python train.py --n_layer=15 --d_model=448 --n_head=5 --n_kv_head=1 --head_dim=64 --d_mlp=1024 --vocab_size=19874 --activation="swiglu" --norm="rmsnorm" --norm_place="pre" --norm_eps=1e-05 --positions="rope" --rope_base=1000000.0 --rope_fraction=1.0 --qk_norm=true --attn_scale=0.125 --bias="none" --tie_embeddings=false --parallel_block=false --init="uniform" --init_std_qkv=0.0192 --init_std_o=0.0 --init_std_up=0.0192 --init_std_down=0.0 --optimizer="adam_atan2" --lr=0.000787 --lr_mult_qkv=0.5 --beta1=0.9 --beta2=0.99 --lr_head=0.00594 --grad_clip=2.0 --warmup_steps=404 --schedule="wsd" --decay_fraction=0.468 --decay_shape="linear" --final_lr_fraction=0.0 --batch_tokens=[32768, 65536] --seq_len=1024 --doc_mask=true --train_tokens=701300000 --steps=14340 --dataset="wikipedia_en"
Each number is 128 + 32 x the weight over its row's rms, rounded and kept within 0 to 255. Layers, rows and columns count from 0. Numbers have three digits each. The size before them is the row's rms in percent of the matrix's.

# layer 10 MLP down (transposed), 1024x448, rms 0.0592, rows 753-761, columns 112-223
092:065058138144169146190140111159085134139129125149103149133136166111103115131106080172120129138116153086096134146133101072067112205112147176156121158120112127159167161095146078113148161098148058111121112160044086136110058075121094121097091099144132097143093183116145153116163097136082174148066121109144082113131103094123149142111143164152
102:144090135129097101122145110116146137046143108123136114095118173123142049138153106147158162167135095062150034128109122110123118135154143183161085115065129108088105120110160084077140145119171174097071071083101184095097135141111168077116143158100116152118131140105162145164103114118118118149134081082214185155146144153111079096159089125158
094:106141132164129138145118132110172127214155146093156106138113089106130154064125145083113165122114166105118125182114155084117147136118088107160052135083102123185118092078115089125089121120129120111178080089144108106132179132162113170157149122095119051120158107139153171143130104030162138157168125129172174100156122094148143141134122141143
099:186156138149111167184168154137143115100151170148118124091130173121159156103129151128061134119064192120202156076129123147162132106123184092115132177090156139208117186083136165110117146117145109165102122131136046130132178151189142175110123133153096111118186151117151128155098109149118144134110075106095081135083131128155047125133170154100
103:099138178116123090079147172146102126147104099156145100097176160149104135098095147163143110143111147169132081146133247090144140201091097159136088114093151121136095147151158099207160134184168180088143121077152123120132074094109154090140134102143178118108127114135111106140139126169119131100160119139135136139086121110131115073098099120180
097:156129085164177163142126116098104169118149141174160144084185082136097159141122196153103065141202185132059117150116193114114161110069093173171141087122105157162142132079093111145128055140119049177145165112147112182087086083120147150127204135218125104179101116104168126092150133150127190152137112153149154141122130144058188127178110128128
102:152184175144123139099176136137142190185110171153054107082099129078199134127133112126075096140160092101109094057072116109161166107057075143122135110113148120123158135129124165132126096146126111097094081132094137168069077111136072155094092128168132132141143135158212091129072139147102123160130115158112119125160115162201113156118146170125
094:129096116182101119086100067121156187109189176176162092146119144114108119145087144136117159140092090083162148099077085107140125115114151093126143146182137174139055187138110114163143125110186162095170143076083123138132129122150165123119117130179088129125127111130083109143082118116113190132135149161122161158157114143106116152188135143052
098:131134103114171203095146110153154107087049142127106087103078139123089133100159126121103127142172162071133096098112140108094188163143127145105095086108141097122173105115072123108142176124140099129150122117124123130161157132145118144119191151141164159095154181149110216160078156152179158138106147168072149133184206132137091131094119139168
# layer 10 MLP gate, 1024x448, rms 0.0575, rows 754-761, columns 112-223
105:086107090092119105168184165148130139155157123132098112108097167097111131159094126163158125129131125163172210145113114110094119147135079108152134105158124188180084187127064134151109075110111146144107096081148188095153132183157082126153165101109142118134192106130254173165132105087113111195107152159117120131078080121176163140071094086079
094:130122145122074123118092110120101115186196118124142084121146126140170145069104076050097120136177156149162105194104124100114103137094056114116080110064155100137160135051163131120169141127057112135111097073176132100109137160152105133171108135085063093161141147159149159094144061103156181151149129167169102101106099112108154176117150087169
104:128145073129152084114151082110145178166116142121145136124148177150161127143122162128126150137166161140109121160098101136131078202081138149120164125139143094095147167133126141101086088110128099196094170135143123083103142121148189148214144093118097112120100163162108092079114255148130129119123150185191142114157191100100129098123128121109
101:101141101146105181129119179150139131109129171156102064163135114088090092134115141070201169144158147117091194150094112136089130137036158122142133144179124145105133164123112085160193109127093125081134108119139073147141152136162128102161136109090141166114139116150130099127097095161157124093172109134137125120151162163116185125080156127149
097:137104079198148119113154111150104107124170174128154171139100146142136138075156189125113121116146078125100122122086167146044124056161076156122178172109134160148149126160124111095110104132083108100143153118125104177132097114103083146128153117112093147142207143140142135117126120130154100128114175134095151144165164130087153138123182106119
102:153170085129128103165160147132107122123102178165115107177105117182128189139146157127113151074176215083084141132122174079089085120111150142126109123160142125063089176083108087117126106126059121149102116073113100089109134120129132106140147085103148129132112137157133152056098076138151118126142157112119126135199147121069149168131177128119
099:101120133113061170149116136089123143074189099083117070163143125104153134119180097157115111062096140115076127112117067155096118110124199139075149108103165128166118140075158125151089142110140128144151020145145172103156100129230158145215167133180103121107117139150091120134125106073078140143114162133132090119070098149138179111097124093131
102:092143130141181110087139137184092201130136149142110106149102100206062168130161086129072196107121106109097126128146096113148171158115049175117121085134168108108086118077090207121177163080141162181095149200075143148110210177121165159119098070122152156128123132128132090097119128151143129179132104133120149116151173103121105062109128102133
# layer 10 MLP up, 1024x448, rms 0.0604, rows 754-761, columns 112-223
100:136095127164098198135142127152132197175171089114132076139106170109092047133139095126157148180137090155167101106144111072065174137080065113064116136178124145067097143138126133141128117169141179136145132158119114154139126121131123174091122107129108106175091179095079149081138123151170131133089137112190133175122129155169162143147136154114
095:132092133129147156028102144149113195076111132154134134142144143128152108118144129128061169160157202107113151087149184130160135133079151193125142158197127131064103150151145132119143118150159121184175184117143104144101157104145140070077153107142050132098081077151103071133093152151111135134101112143124096138127168132099140130175163101097
099:108104136148176149116102142150170159169078102145166132166162107128140116149149179128138108163088167104154167084130169174097114065128072146165152103151146074131158073116099133124118107091194139132137164110182089090088082117147093112150135140131107142158141115140102182140196144114205120144171105090148149083114137126080121150180094137143
104:093124118095118145097125122120133147118147153156094108131161182130142163100124139239112129118142120099141102115162135141124159146116103136174126174118137127140120103118155130131123116148144115120107160133165151132184158122067185119134116163134169098122128188186134088167116163092168170150088094160086107144124139183121089109155104128118
096:157122068115161177096139099151194107166110082105117158093163150085125084134097083119180099121146149192138154117132080102123139097180125159071108169075111103124126177130125146115156156139087111160102104107122049091114141157144113138148133145072141082138184202094053126144097163158143124149093100115184113120143156146137130144148136087076
103:158143142149189080120161110151161165104156109208117055117121107134151077123122129137164188159086145138133109164116127102107138103144116138167122104197142107161158103113141153124179066115178120142115136109112169129130137072125118147117127062196122072103110176134167089119176169119108157133165103163151095130104064190070115141101114185144
094:130157138109129131090156105160111131100080159076103171145131090110119076090120149094124143182131064141128124142116124144141134143107142138089070164174159119118085160178106101140145081147110108118140136104105162136125134132130069110112140186014147105174146146131111213073155177138123173123174104071102133126168133102082122092101095076153
098:094116118190123119172130134160130121134127157038142123093154170122098064124140124167093116099134148110090126082153147146168117114123149075118132129106091160125097078155106146161124104130172123106110152063145086156177146139142142153138071129135125122093091062128148118144108055138173130103090179119152130117155133089166126070145100145174